From a checkpoint of a small transformer trained on Wikipedia.
Size: 10 layers, width 576, 9 heads of 64, MLP 2304 GELU, vocabulary 13586.
Architecture: tied embeddings, ALiBi, capped logits.
Training: 1080M tokens, 8240 steps.
Each number is 128 + 24 x the weight over its row's rms, rounded and kept within 0 to 255. Layers, rows and columns count from 0. Numbers have three digits each. The size before them is the row's rms in percent of the matrix's.

# layer 2 MLP down, 576x2304, rms 0.0516, rows 222-366, columns 2112-2207
097:117159114133122084124104116125124126151134088119102140127116149105101136119141164120118123132095094148129116141095154096140122109119118134107123137085117150095119164136112146122120086141120095123105079146104131111092170116122150116158157138083095143116105147119119091118171080090119142147
101:126154125119119059142166141058121149122129104138089100146148115136126131130100153128126092164145166148165123120120151113107149150128178124121150070167104103147123169128125158172140130178124150129118133186104117115163076056158137127133100107152101079140121144131118143155147106098144125151
128:062178127131108109192130147116134120146106149147148142137153118173134153152134120128118146130144144188107118108143151160143082097146204107133104135083117168175126157138139109119139111110141123127105140143104140141095110163127137159104131147126114156127101117140124170129117097147130089099
100:091151114078162165167135133105161125133157119195151071152143147083165161092134107175133122105096128090176158129118136122077111140103119132128097174089112152157142131139107118124137084189126135113112134150129134138118107129136139148171151173120111168107120168077103156124145154095147133133
098:150138145148101157149101147119123138124169087137093140132148123145162133142129092142139139115151175116091126141096115187138150100159146155124138123139156127139143116145097139119103129153089122143085131090110099139126101154169133154112159144108111135158133137117114111149119123173142116122
099:102126159100110110139106109150104111118146131101101111112114167109126172124128112151157121074138095160110110116183112151100088142149104116142160122098127106073167148105134129159133132152137138145125114111166134129165140115154089157088086124123134132153102127104077127171129120149111133111
100:158109127160141158086128117132087084166123140130128152135079120165149140184138146146117115140171123123062100136158091142173106144115116125137080171130153111114095135143160139163111106127125115138135131115142086088111133137142114129135121141122112083123106150140108169145137107090098145140
100:132119105148125108123140115150092066113131124139151065122116101102139120118146142162091139164105115139105091139154096097140079120122136106106065158115144172143140130116090133125089134128117125095138098119140122126113115138125137149132145112137155142114092103129125113157156145114170091146
096:096097143095096167093121153133088131133144104116129173135113118114136141101141138132116138129155111161140093102122152122139137147134104149131155126151097113103108098121058136150113127131134154120109148164127108126156130131106113123129132154146125098163078138118111127131159109108106066136
098:105079106062146166133123117122138120166135127125136154129124142081160112128132105083129137146145096147095075128122096166124123121148078123097154106154142120149107129102163151155167131112115118175124172120129123123159175105097146125132137150181112141144137153149144157114143124112113121109
099:094104139165095140146108165123134109095135130097170113137166120073147134120076093124110112140110136107107156098131158122138134180167100133099082161089153157181117140148106184155118130110134115151133145117114138170106109143128107145118112104070167138076128108150109126127115108141134135174
097:155121132140127117083079115187133149129128090103100138057131081094182144113118101122143133122115116129116157168123112144167140112103130122123107138138132136145180126122119109119080110126146129140116078097133133120139116083152145112125098124138123127104105108109138106153128160160116159114
105:133095155133147132122136149111103106201137147148137116111104118117090129086145165152148140114171143102167095137103105125140140123151095129144139156130131142118113133136110119143135143131114111128102154161118121153110132105131073103122087093094151133145110132124114147096127101144077109117
099:090097123150148152150117108172120152120110130106155127114100118108140114175150102138127124132098062140097100103190104115140123137115157105154119120109119133126110118102149120113132111154153117107090157140125112111165168146130094142152147144126132107131165124180128118075184135114137105166
101:127084157121178142136128125166123094120112115141081160102097165122117133157163157106104108165105128095096105163150169088150141101134093123132119124143118109119111101129165131147132113125184128138115121115136118187133141172129104112137127165100142130109153121110118146163135146115177115110
101:138105139131183129147119139113106127144117147111131129160124108160126124096080137131136095120112097109107059125124149121129106131129115157123126116147109088158161106164124113102164145131148104114119153171124121137140106121124105151064176069143146116175082156114140140129093126152113095137
099:128117125165093136065128114136105102135104168127071129082080129161135096112164137114159182122160094118112137111103132111127126135128123111134108146108125103142053105107092160139106139142172124106187163139122146151190118158141136157166146173089121128165083120121106088160154133108112108136
101:129153156131079146127166145116107142134125135159094148126094087165118126096082110131138135112089147153127116135142150152157127085115096128129110125140122117143092127136125144103107152109096152098113144112118075100120160121125138138125133135162084064146142155120125125136132092131114114112
099:161120141134111096148100110162141149148087119148122134142098091131151114151131142152124150156105103137178087153154140084133102147134160135088121105168141094115122103185087155114112146132140152132130089159107148131174145153082108104157130115125142147158133111147123128110100098130153159113
101:164138121112141109130139098165144077107106146107123153132112127114159070146117183167116159143130143129138138136136094136152182095128128088126157146089121115128112166144101129129106122115157123126107089092154156133129153116167133147100125128089124122111080090115118119145144177153144121161
097:072101128129119158158111141118128149138114109111116101143130089126152116116119170095135094097127079120191105137138093096118124116138095124136126139105088135121112116139132125091123177143154142163136158071156075113132176152136138083138135159147157122144152113120076112104145123126140125131
099:125140152110090107125109115128129169114132112171116143126127090121138116156115119116134093181096094115132090146094122157117107179121126104118168176097140129084134151114103111142105126150102118148074134108109132136162148099145181133160134153134097116121141142071132116135083122144134143146
101:148143117146119110153094140137102118104114145146121142123124135119098125066128177163148094138135078148150133146118164127123139152113115184106158119167117117142140080122118127147121124145100141125047108112153127133145104121169117137119150143114085087147131128113097125124152105144125084140
095:106116147154106139105116103128123131141132104117102147104161149154106081117094175143079162149131184124139110121137139142128135073157134127125125104111125143153158131123137152152144107143146111143128132109124097157134131114121099091097132137170155121109133105095161098150124085156134095166
101:147135135121099091114099154146136121178123136137160114153111116131142151119102128129135128091130174141091146167139121102129130116130148105113118097134066111131144114098128149163091086106161163110145125120104141124116090082133133140137117119111118118130134165122160127112159157165166126148
099:116111155146138070103152135152117121125192123130094099144095072121155159142097124139095141163127137105141123122125144113134133134143123161134090144107132111124144107124106142095126098139112158111115137164171107120108131118116165082131086106062122129166111149130121118143149116091134122093
096:104171178103116114140151142134164098146150156211177156116100122110075094091140140174103112091136132135128100111136156132169154151092127146147121155113147144156124127137107074106100105136109133147112141148128107136110115120097145168115141122129115158143134125124148127145088156111090186151
101:117152136120163149112151171132081109122140128054116125148114157146124131157093129130138144089156134097131149185127100140163149101117112143139082117122137163179141135137118104144144099164117112121151153098152114116127138121095135146118115117173141111104140125122125132109146136102091114170
099:093133134175123182099116120098128128141117114109141115103116114107104134107108128156140127151155140143175090158127182115110115113109116080113122140119133125136114123154147157143166147121141128113154083147128112227175157122092135091123114150129089092205110138130128127091159166114146100132
095:145153143127115131156120139123149150091163132157108166181094123105145135101107119125165115115099142157137040128131098101170171130129124128156104152134158130109117124145165118162160034114146115151092123105077122140135096116099104105129094116104141116181098112098103122103101096103166125143
104:139111102107127119099091112133122148154133140155117126123134123111157159104085098169082126136091105113128133155123140124143138124146097119132123062136139123131127097140099153144120153137112124158130092132076115112104132118115089151119116138140150145114148099116171118137142129125125138109
096:133126137129088102122153102169117145147127150182092091132134147106156111143113201139135139152150134136109159130098089111072165137089180120141137114112097134103097105099140087108142112133099110162116134165149108117097119094116130140130121151172104086087168136191156102125143133141188124132
098:115111143111143138143146147134125145133090152158116144146109116152110143111094119154111129127110161124117130133191119166139150133131148107127156132144136121158162094138124110136117122121136111100112133084148087142087157080083116111115116144134144125126154124152130103122112094141112101096
096:145130174114140138141084146115146102120102118178173102115132145126093114121124069132090161133106089167137140106086098112110073135129107108131113104091104127121111115131147135078137139134129146133079152157123156120101167120109116084147145112134160102128095134090145137133126129099134129135
100:111152157133131131092127119129114110142125113069147145141132132093122128123161092133144143107100167108149153152161171146175115128146114085118071176168118139114125107107126152154141116159115149118161122143108127125119123114135141161117128157135140144163134145113111157153135122095151104131
100:163114123110160157143160169130110139139163092128177140104140149170082156156140172123111123138133142146170128099116100118177156110157124107141095123098152138154145116127118120158111103131148135103109113123142139111128113171129142132102128162135111140120147173118121149146132163126125159076
100:096154145124147109141134163099116099155147157093100098099148161147169096126127133141122130171158154173137143139104143097149130115130141098135084101119084134099095081131110109161138103116135127113134102131117140112140102101093120136117141109133133126101136117165117166129074119122150107131
101:162115163151134140137122143132138165184156133121122099131082117127159121158130135116110128153168115129131111122140113141143157080149146147122141111154123149157078109129131108157145127161143130144094127135140148117166119076122086078109109157114128133161176159120101136139149146111125156132
099:073114111159135142104080125107151104124156142152100116096100102139145140074111104079134126162137109107099142118138123067128110113121120132114174123168122142088139123140140105129074135121123137121177120132096139158137168079113085086099140115144190129128160145149114155164125133172117164114
100:143154141141098167129144169131151140200204102158170115125149106124082134120155167130110149089127118088132127201147129150117139128127112123156132118153132141102129122098078160140123162137148156099110133127150117105160127138097139140154122159133119138109134131150123100129120133146149100134
102:141122118120061124154141112168109140198139119110144107157104128154093096098129119119103122123133152131143120092148105157151117135115132124157139097136092175128118121130111081119166164101144145090132135136134144135122066153085142118130144133144120136117150114125142136130095122112106141111
100:184152157099115173094117126093143166131128112091149112159204118122118134129124134121155151138144137164107138122153115172099159124121174162119164120161090102142155160142110140096127141126138142141121070149110154141139134181119102137117136148116124095131123135112127109150113134143144121115
101:147139089164125140130107144137109142119146135114195136154150110148132168126093126112112140154116153129141125142162109124140139157103135101156121142134116157121110119133131111107076150144124141131121121130143097150096137161103156073123131159089147102135163121138120134144116100069105097137
104:072109155136118095129113145158145152140098114111118109140110128100153139137096152096173110111110227086133134123125127151120201100123129094137106137103159124102122105157131118107103098123120125161131124116097122115099090159124114161150127122111145128139138163170128131116128141129170140103
100:075158152113119109111116122126129135145061103094099140163109101103126105102150138092110130125126123143161138167140150108157171107125111112149177150166126104161119130208147163154112115111144144098151133147144147158144132179120138116167146172088132124121117109137135119101137105151118113153
099:112094131115143100152096122149110126162103146161161124155109150144109136155126160152092098139164120088115134164141094105104163144143108136126130139161165141110107111173170115112122106150124105120125073139099105079118145124090118133131117142072123146127106126116128111117161154146126159136
102:129117105090125123100142126105121106112094143100104101150139150105157126148120116136128146148050145112122106131099082123165139143086067113109133108104157106123091102148106124126138116156120119143113071150109142142134104122151104095108081188148153095091134143144156134117134147140133129115
102:101101100063136128128128123144133045139136136193107155134118144173135110127126133134120109124144073118157160146107136103157129144130167156129170109096101141120145141164120163130107111126169150107151139105122116098136108129136144212155141140118131141154172164125080144101115127154138119137
100:118164187089145111117103150112139107091136127108126152101087144137115144122101091104179126106119103128149157129172116116159139142129092141102135118111144109111091118095147131158124082172110123105171151157110127101108158144142100151136121121073147122165133123149095107148101122111107137086
097:133109105144089144096165101083118142135134113100193160095123106113130114169105122136156127114151067106094114124151141123101086158108092148110128152172121116134161126128107151128166098135139133163109130136103153141113115128147148110113099100153141107158105111098110149124085147080112132161
095:107106120117120165091155124144143091138136119121108132132073102151147109154102141159096123120125129133141110081143146124124130152116124143121184183162112127153105164138146131168106118094138128130151156116146128172113138092189123134149134061166162136130115140107139110117142182131099114148
098:097140096107120152138130105126139105114162130089143161108146126115113118149121096126134150178109091134130126156153112159109127129107137139100152102132159160153087105077137163114168119136154141127148097175122126164136116096128162162112087162115101114144103141118151130105157129096105102153
099:129159160112155105117129122109105100133144137140125133149074112142113110117156087145112123154090127101141133128135113119158134133126118159093104162112120098128113103141146116094148162111094126089141142098119138109105081043130081105107172119132119134128135167162170136118155153095142125145
099:115092144082091127107146097136127113115129140143147103127108102151150156143118082153140152093051116098113114104141077135156116149105120113111107136145124156133118120129124149103136139138136152133163146056145111133125129120138105123095169151143087125114105132121130163086082131121111122130
099:078150153111162131153130133172119100120080095084119146124168116098142131142117114132128137098117105121179166172133134148149107109103088137074152108113102123148154143112169142101134146117084121170130140090131122106108140184153148161166109153116120133118102100117121123137163135140122152120
103:148131138079143160120133124120134128110083118169103117144146161098094150124098132129120124105074142134122130104096196132139138143107139114074131078115110116167115114162092112125131117134139153108129160069151126096128114152132133114104122153150139101104135163156160139160150156120124171105
101:129126105118131096124119105160113102122130142154149070111148189128132104079122143115119113169117150130103151131146111103158121096149108114126146126121100127127098144147160134104141130146106105148108140168119122113175128115104128176091159134132153085126130133117116111155131143078097164119
098:133143104180131152149106136112107148116130117142160126131101129144157113157118125118153126098113147129174128135122133159130121133139111153150093140119132098134104141145131118156166172105120151129157102117160151097150094115131138109112113112124117148143134131127124157094154093151156069112
096:080105099114118097154113122143130130131132121116147092107116125118150114129116102119115176070124144130113175129096133163160136138110138124133080119148153118097150114137122162110089099104144133096098116148105138122152123131115163126110131159133147167125145139122127121107140170113135152124
102:130137095155164100116103122117139168106149117158158114108102130165151126104132151107149095066151186164146138144154141155087131096139094136174099148113171185130152144114129086109131165089106118123113122119126134093108142082110106111142127119134148184145139109103112087124166101145094163114
102:148152133108135130101136143098100133111167093144101122131149130097120126129112148156124134092116104119127112151096095130133126088104098170102124094181103136124081133126154097102114127119130106122102147171104152137170158130071124170145174152121109141152175137144135138111159135135114137104
101:079167088104151098125076099101139090150141117162093120111128156035152137110096178118151134104117137150109128122099096150110131146155130113119089119138153088122095112145130097071128145095127143134161142163114064106124091109170124151172138096159142142150146127172133112136102163136105134092
101:072126164129141086115180123138135133134119126093165138104111143153135099125115150161098125071157109120135138095148100139152133132114107128156138151097135152111097131145138097150151107115115133108136106118118112136095128151097130110125122137120115171117130066120088109148139078171085104119
100:067099129155114093140128116122135117141117138139121096110113112197119193100154101132148126114139134113086145127116163125096133116087137118135122079140116083103127147107128142149101108101159136096149071157117102137138094163176130148141170107114133155077086134105118133127137135119160119149
100:181107089172084128114133106119133146143126085079136094116165138108150171109097151114158118132109122158143142111124147148114152132147153152160091126110128131107117110159108115116082138112142127106124182103155159120117099095119124144152147083140127096136160150137142141126130129149117126113
098:125144121125114157122098154116145135151128144114127185112112110120143109154109122138139113170144104076127155109110141130126148126108097181096140124193115100110131106150120150132138170135145136147138149145164159157121139092146159126147122105149152131148126134165111134149137123103152101182
099:113140132147106134111112169111119123151105138143115123121133107124135143105135140144118130141121179099083083144156082157130120120102130104145141201148158141130169114144114110150146076133145136086089124136146157079151142164117142148132127112087175122130164127110122107124121116084145149136
099:131107150132141125130128151107097126103140132147157119156098133186130136105145100097123112095127145172099121107120114134116113140136098186136071200099095127145096107165116140128092137089120132105088120208098125105137154133109153157134111101151105146119171098115149116151119117096126109122
112:169128114128117112114095118174075096060147139093138115149088110101156135160129160115101135138146130112139141141133113132109118110061189137130155129114120136152128071157075100136137146081134130147152169142137103118120066085150140074168140134134117107146134136132152179132112116148133119148
097:093103135156091111149149104147139122111104129113100174119131115170095106109131143123148151159141125158132132134091112131117091126090115144111144109136163142120144149118120170116124146104121108163104094140123170119126105136097135095129117188121119120114143128148145141131172116135130137102
098:122132153091090137170150133105108121130149152093063119135162148127135105099125120134126138087125144088090163119148142174143104107132135119121151152114148154152141079134144141130124127158126141105131130176108181131137088074102175103151137110144127177137106120133156134108099118143092109154
099:143171128159124148101134128113142104119123113126116113140136123137124139102164096146119173124097177157181077137167139103083172146129072118169094147112109135128103111102109147162117133129158103145098091101107137150120136164145107099116128145119133120150104152155129113141124088108118162109
099:107145119099100166117137136139138123100132133112120099117145109169151099166159138161105141143163170154126105139130160123075112134092104133142146119097120137111127130122139157123135149141103115115105126116094113147171122069143114121134107147085090152122145139120146131139127152127099138137
102:087143121153154129066144129127100147106088128169079114075154109128121111121099106107105107203108143148093106150143137127175099152104090143106157075139133125124118089144125173143136147135146117117156117156112107117098128112126166115102118166152142115144081131118128119094111111128154154090
099:156114166093131076118102123163142134129133134154128136105109124139097107123157163145133145165114080141105114130122139100107106091100131100090111125159121133096120141176174156117158133093112127127130148120072131111083122147133108107135146172146148102103162133155140131154133111122142115157
097:144139099144140207122128138118140165147156143106128119128088146130133126113100120153117105140112127139164203099102091115115115116129087103118139166171138156173144100141120130148132163164136134130138153149137130112114142145143134116134095134112136170164062114099143132169103136125110116097
099:141157135109125121111085133156141162100170121136146157101121134129124123103112114077089104120140157159155127177128084120138137127117141099113123087133132136128157180164147112112139084131165122141136110164154089141116127106138150145095109080195154120126119170072109096133139126110158071133
099:125162116118120119127121162134125100155096145127100108099153134112161160107129121095118115146107109080154154140135167131124137122132099123167121099140107132105128157152146112127128136130109119117142145141135125101078118122119145129127175143109132141162155128137128138163149103130062131107
097:143120110159165173130116116155099123146109093125113145127128172102113150137149118124120142115147075090187120132117090085168153128148088177144109162128109143149134112156109104109107189162145120105081178129109135168103112157134126149162145160108149147151098164136103109138093162133109093141
100:112137150103130162103136125153120131104123089124194150135187171125092164127145139131119120109129112116121144115092153145099162159133107112108122157110116147121152113129159129118102152100166150133084114108123142072102114110144173129154131063173175108130123114110151165160117111128168111094
096:158099137099112126098126169129108118087126103069088127123152116164090134149137106115153121169088104125122124131149115113169141144101165128159101165133131145086139109094130136152179150134136121137130095121132139117156138096177125102120143099114135144137102145125103125119131122111139111131
098:108113155115112145146182129149160156078132107140152116120144115132163141164178100126133114147165140142110102133114167157064128147099150151099100106131128158136150135124106102130133134112126141091088091138133099171092117151158072120158169125116126105158121104141108147091079109116173150093
101:111110144130130114154141142166133139119142103182137075131141141121125125186123121141123162131123164150093182147105128108171065125136116125136158144101142140117152147151109089111193109107129146126157095159110129097095102115114114157094126135118124136135135106121153151132095138100127142104
100:120128144165130126150134124104131136149088098133134128154168127133144178132117112155121139140135150138146133153121159134099084137094138120120137133116131132151097158162151139090120138079123113123146113181164160113081120109179109114098127155149120143140123099139112138101089135074143077138
103:150088130110131114087149113137127128120109160138118104116126153112139145130101105128154097144154140185143192129105134134151090138106106119107142126103106161130146131132099148148126134093133145110090152145136167137081161082100102148131130116135156088147124084107151133062127143112105157110
099:113102148134132145126164144149118138138148142142167097134154138141097150135149080128125080157146162150144150109154086159123120152127134106165137182126095111136095154108109122198138134094146101122105122130115136126114086129130113148124112134112143171124156107130151121132109131124144195156
104:147109134145165113153138122140087110138152128192133126115149147114082125137166146142104138118154116136140127108140089108141176130131122098121127126107169183138122102105105159155075085147139133109118105119086107124167122120145157140111143127163110115155156100136137114097147106138136165107
099:104120105135114196100126087106128130121128093148126131161148114100166122137126145124118115165116088132113129141151152105099140129093089108126124129121113111114149122141105131107141109118119096120104123122133093128117100108096154125141147175157106142158142143119135141137128128117135141144
100:115106149187136128122106125143132111076140129127078150149154126110118131142139097173112103106120135069118141117134123113097147141117138142176138149145121106150129200163143112124138098089143068134088176151168072122152115119122121145155131116159089126126129118125128113113112127142111144177
098:112142135132119112106131141145138128068121130053104114091116142121113102157143134151125134142107139123162134064165129135143090100130151146097115128150133099106132129139122161166135149138163151108156092146114122124147097150107154128155138158088139165152136081102092109106106118137129110133
099:155102100146162097152135151107130102148118131122099134080159122149148115157093143104148078140131115129129128151112130150148104120126160094107147082130112096091134123151166108123077142088100137143204111146119105127117146112111158105125160123103138146113136099136160075129100121120122084147
098:184164122133141098102110113125126116094137123175127120147144135154150096137143117099136135148094141113134107185148124094170145084128140111121129140120122136153125061131142123137093120118086138123106093080096149138125124119090159105148135140145130146110113103139102119175124125138137122118
099:105109138122113155128128108114160161133117136180111144172118123143137116065123131118154143120099087116123120146091129101098130160147120113122107087175084120129144147055113103116143158129122118109143098138118133124165129133090117119077101152105147148148104160130129075142067157155106125134
105:113098089120106167091135139163130146132141170172181129141108136143114146174133157081150145099132169093169070101124114103115138147145092137139094122150121108144146097077083092142092124137143146135125149144084119087128076102122125119133122132089133131105161161148099121105060114118082119111
100:139131117092136154155120142105171158106123135183158145113118141123150159138118121125079100124093129142124180146147172133132116150129091106131156154092159099116101080128143097149130119132087150104154104117144129140133158152110095119170133092104127125133129110133159158143138116135134111156
100:153115113092126162121134141102158106125119119064132079136141112127119164127099114154097133125112128117171145159138130100131126153121174125179142149146086143105134100148137130154141122136129145141178171154144149135120169107182167099135138146144140130094073135105130191160129080147077075121
102:117157122118091150126089113157114146159106120157089135128111113129158083181167156069107176114121162138145147122136100158114168162164125107141138121111071116153164148129125147135145092140107076163123111115119161125136125181108142136105122122159071144122149117113142077129123126149113098144
100:159129129084139099109120124140138079098115127107103116099169164148155120139115146151143172135159118186114100111114125168137119147088137147141125158114155131127097131090162152152105137122156126154160099177169150157105072144118155137152147134126109138106100125143175116148123098146093107136
098:136156139090114140134130092139146074123117120129135074139114159133086124175099090158119124106101107159119154143112156132088105147127123135122117195136095129090092067148109100129126098093156109137159129175131117113141117127129120116136141133140140092126167116120127133137132105116148129124
096:109145123110126175137113149142137125142109140144120102155089136152123125106160084103116097124107141128129160147114132122107165136105130106152088091123146126147128096098093108134140079111107159108132121131134127116140142138125115136159139125129132078121148136110128111133118129124125112109
099:097158099080116122091135094096147156129116168079114109136150112152114139116120116134117134095145126125130095140154107122083111129132160144134125129162131147107127149099080184130141146129137153107135122086090137118108162102127160155130114118135130060129089136139100092093124130174172120095
102:163169117107167108139137116130119118170129123106162122139128130118098140126144147140141154114128172137132164129150171119110066109141113117124164147165125113117125082103129157144115137139160086123171112156098117140130131099134131132128132103137156059141074162081102120083124143108099106133
100:109105121117137100131146121114148142164154095105173103121116135102088138101189096102128145112149115126101180124131138084113107155140134123121125162102139133144111104131163131116099133097128153140125118146140078151108104110141163128119118154136119117094147118113172143132118126109144123122
097:099147093122115137091156121117135139095186078181122121108146148070084119120115149130158129147114151151147153129093145114089126148143112137148108126212138120110140124147089146116150133121137112155115125120128159091119111108187155143107095105135160127146134162172110150129138168104127106108
096:117112132130148127124167121078109159184138139154120130132149164131108088121112130143116134098141115086132126141135136108122080138133160146112150144151115117107169169103067138116130133098143139100118136075152104128134122114095115165125165140119150127098118094135120111104149119116153106128
101:109136124159133184072118141141115111114106124119128136132109122155143147151139122137124133145127121099110123110158157138114102106134124076148123117149151140100060126134147118139141144119162176161089161091146126156092136103142164140126123129106129100100134131115128146120136140102160122123
100:134085088076089145122147120170113104115125081163119112091092131130181123121137129102111103082125149153146204151128177127175099123126142152083123113093122164125143058106128127108149135109139133112135081106140100130099123115133119116143109137124144117112125132166190120129113174153168151137
100:094105095159096154095120131076108154193133120125120184092150126114106172102141153143178158094126080105124196118130126144083108137134126141101109121155135151083147131105109147144118096122123099094163115156110105086118130133112108137145110128140100141116126131095150085130141156142086121150
100:100130127093178150103102132087131108149136136133156126121086150120145155101122124138101134150137129167153129119152089128128114126118105147155146055162148126127102156123115110128111165144114116099138112101134131095121128126106172159144143141177150125089156106142095121160161094132149119147
097:149130126102109138171107122150124100115106131133187106130149110123110103112146126065118143076130120085126106074144117086132123101140076141106121145159142126170106112170123123171148098113102140132089122140064098093148105120136125124104138126127118141126092145109117119130168117128111130180
098:120112128145143120127153123119157098134107195152116099141119124129107104106129098149137101161136090139125151115107143101095180135157071114138109083143117124117142131118100086157117153122143116125121130152125134119137123140125166132139106097174130112141147119132159128082111136143139146151
101:129123142174134121136119116116129153106140116117095120154136118150132153163143101123100118139110202134117112140152118106126132165113091135129136126114104133141142135102090140143121151096141120067144126129145127125077124093118125115102108125077117101108163147172080132129196101124175124155
098:125149149114150131125124155124089140180145142119141156138117120137123135107127164134071138091147115137154165128121129079136102136137139117129083128119136164164127113146125108114116059111141142131188204055083110103112149095163156147117138111112126111139156168101110117130118109127159128108
097:113125143118122139162078149162099081155147117105063159086099144121158072108102169148116143151123117129134139136118083134117138130117166122174133081144149125101157113121164134100141107149082129122092137099141094133133132138125149119146121122126114124144119106165143154109146124104129162168
100:089134109077137106151122137132133113157103134112075146116155153109099090119163103112127132065079149160160116127143099098105127138165116111084119096146091153118114172117187127130144148129151137138155134152190152125138127109123131102137123131110122151130156132093110116075127156157133129085
101:119089133099118139130144137136112140167163127117080101114145149129127116137174156124161146121132161133131120154121142106125172159146207122084128139128131117117150144103145155127094125160137126137114112124143128172147113151123132114150133140090138164155161109151136130088153118124077162124
099:153155135140167194144092113078070153098155172133138129128123138119151138150121106167129126130138168175080132121113098138154077126119170091175142129126074126155126128075117146062178140129155154159146112093149152101097132081120132168164126149108100130085146066127128140116120123109161090138
099:117137146166117104144093143143168129101165156112110120118120124144139110149159182128146156088091171084143174089172132154085100124121131125118139100111126119089149158139137104140038099119117171146132164098152136160134164127140121129127137103129122100132126134121115094097112072134133143129
097:133161138121130125138115117106102131136163100145173142096102117105121128118171174138126118174113140142123176067109131117169156123138107116135120142099133085118157162120129058155135142138091125113127137130106136129120101165132144138110116088122124138111136127114170166117103105097140117116
099:143095144115149083112121114131134145112126131123145074109145152145063141129102123113152114083109097160110079121142061096156092142126108087149120129119114143166145140126123141124090115113143128139116135093139112123132151115137147159150137124175120107139137137105094115137132111089083122147
098:143122122056144125132138137116147158171117153120175125124185088152116132134105139106180132110150070097116142203133121152121101132099126108168127109169128097104139100128096158108151145112116126135153157135119126146132132108167121113139121184129109124122118116100109133132123114120088142138
102:145121118117098135123130147125096101095102122118202140122143149180122174149148127106153119112128113150146083132164057131138143191167134120142119065146181130200132087085128147112125091139132160133130154118097113164153133124102146152087089105145144107114104131078115148150127158137134129135
106:090114106084092168137103110122127142130115120083170149118124088082139148144114138134181122119079098104083110110155123140122111058110117090119136121149114118133098107148102093142150131108112128152148111122089125122123148074069128130102119146102118107143141137154135138162165073114108146100
099:163149137090094110104163127122112139128117154146121105061154152095131161112117128135088150155093144110098118123115088103116102134107145113119153143096147145142141111066142143106121131126106140139143192129141130098119143098095110110119161159156110140136118118155151135123108115141104136107
100:146138126106152076119123150123095143160105141131134182116088167121141113142116139103140142142092194131127152139150136088142133156106151126149142081066124177128130109129155138147174106102146108129174163116153095171108134157156074102108125141133130138159143113118107181123133145087159116138
102:092090142096125122149130125125139130104076129119115158130128090099108151138129108101112149108103134082130106138101089090128119095110125086125128125126124147077061060086097153127110114101109109164113133155144146139125133103110131097143089096143090130094094123133150163122123151139105148105
100:141132158151112122145159143132109190129138096154107164135152134146131136120127132141151145154099123123121108151137123129157163109154156126130151106133103144101148111167091141099133094073101116152149133102126111102155145121108141134170139064129168162125147149111123151143100131144095112136
098:139140168120137158115145129117151138152127147121111128139106079102075116119143148109113106125106108159148126151131115098156099148130107082129099131163179134116121138174112156148176108139151115083158124153116126134095115121145150116126113110099130113112093131106134160129137128186111144160
102:114095110113079106124177129119110149141081089168140124132107134132143120120116136116120124143123161093094106138122105096141138115104068110143135194136151117101127150121122114111117172105140117145111119120129164107070082061131138158097139166160114138115155129140129110107136169103163117136
103:147145114155128067127095071161144144077096142071096091119105136126139096158136147152132174137133112184130111111104141134115116183101133118121105149162154123121136105181143092155107127121126104134167140139172132155152144170126150134102135108122135150150081094104101106152106114117164141071
101:129118128161107118167119132104154135145137118154144184135109143130125118189128163158132119115172122168111112145116157131121088108144148135084141134115094081122165124144145108153092130151124123144108102117104096099145134103103128157143161108141102062113128114120120157127137125107149156134
099:106124075117143125136118114118175151130155123173111135199163124100185137155115122111159119103149102136144099145091131174131127100171130168110146117126121096147118147086132133133102145148076101156121165149121143119161137120102143168125125120116129114099155148105087170077087106126079133107
099:143146134140124097115109112134150116123110130138135144107118126193130152095120136135164142122119123124096159136128131136140069126105121158135130165134161130113157136127115174146145110131135110102148120129109139114063142160131122123122143179111154124132147165106113144134099122089170119122
096:134142133120114150128098137099104097118152126150147111112130099129133093110156091100108126108144165144157152158143112093118097076105149146120097127117091107120083154171144080114179149096137108095114119150126125128124161078154116121155139119195124167122152131159151155132133126141140142106
099:091121094085140130106125134132128090144107152112159150181121122134139114102119141144165113148114183153072086127132100128147081141051079116147125147114134156137116102148128138134116122121125127098107108110122139077135164085150146074137109112174178121148121131153147123127170143129118140048
100:139106119123138127094160144127140136152132134144136100140150129137146122128100133084142136122151142088094132159124148147109152146127149157119122159131120157137145174113130150103119126144159092137132127110100133149139134131135148157136090142176132150114113107094171093147117119114163131129
101:082134124127119123145140119141132147123141175111181129128078113112168124147123125108118134141143124133167132126134158157151097139112122133121137156116156160090136168142134102111155170156114115084128107131133135152118115158122150135147123145134111133174199147152151148122153107130127171103
100:132078153091144104148137151131155121148169148120149154115112115173139148110140152114143135127133117130133142141140122127115085125161131114128149155094124131112117156119122138117167125131130133145111120148161149110118120167113138100084142138125106113141077167131160135162113134151133156075
101:081113150158136164130106149169102092160173073079147122130106149142124092146146168151128102064113134161117082123128124115125133126127120147110086144086077103164092141100085121126143133136149106137157130124123124121153141092111073104115118132160138134120155109148099154128144116134142166113
096:168126090112063111124093104149140151124143124126167102158125136113180183102137092096111137163142134140152130142132149125119089111129129104123111121154137122172120142141110138163129135129196134128147146103134163151121155142145119073142123136162131132129072107130117158086111156117140083148
098:153138164132129096161154132163102149134121123136186119186128136099126142153136094125123109078123126117120118089133187149150122127114164112098140100164115152158117169138117120124111107117143093152111117103110111105099117133150120139087149095182134096136127157107112126132134121114148120137
093:133121106117110115131150157093136136174113171102132125143113106077138122112171086146138115084163163159109153134134152111105120135143058128126136078123113127142121132124135114153143120116146137109120147111104130162137127124130158126122154105109111138100128117133177114111083137121111171158
097:110115163096128117131162162149155118122107138112121143159141135115157141144121147168158168104179120110109133136153134131167138114134100152078129096092132156118116132109140094143143124117117118157145127129116112130122138124127111162115131097139104114116126103125119139152174147127102096141
099:118132145161198130103084139148148128126192110133125147072100172136119122072112152129079144156165149138100118151137141101143104144080122151141122150156156105132108116129126125113137144073143086142096163107153104124132121175157107087136140110097132123170124128134142098139105145142082095132
098:084116150115129144149072129141104134124129145119129168094107155144114123096121153135112150137126111139106119139130106140129085142121102154145112129122143118161120133114175119156160109145145103110140108138148111121109137089109130155120118190152150149137155110130112161102118092118105095140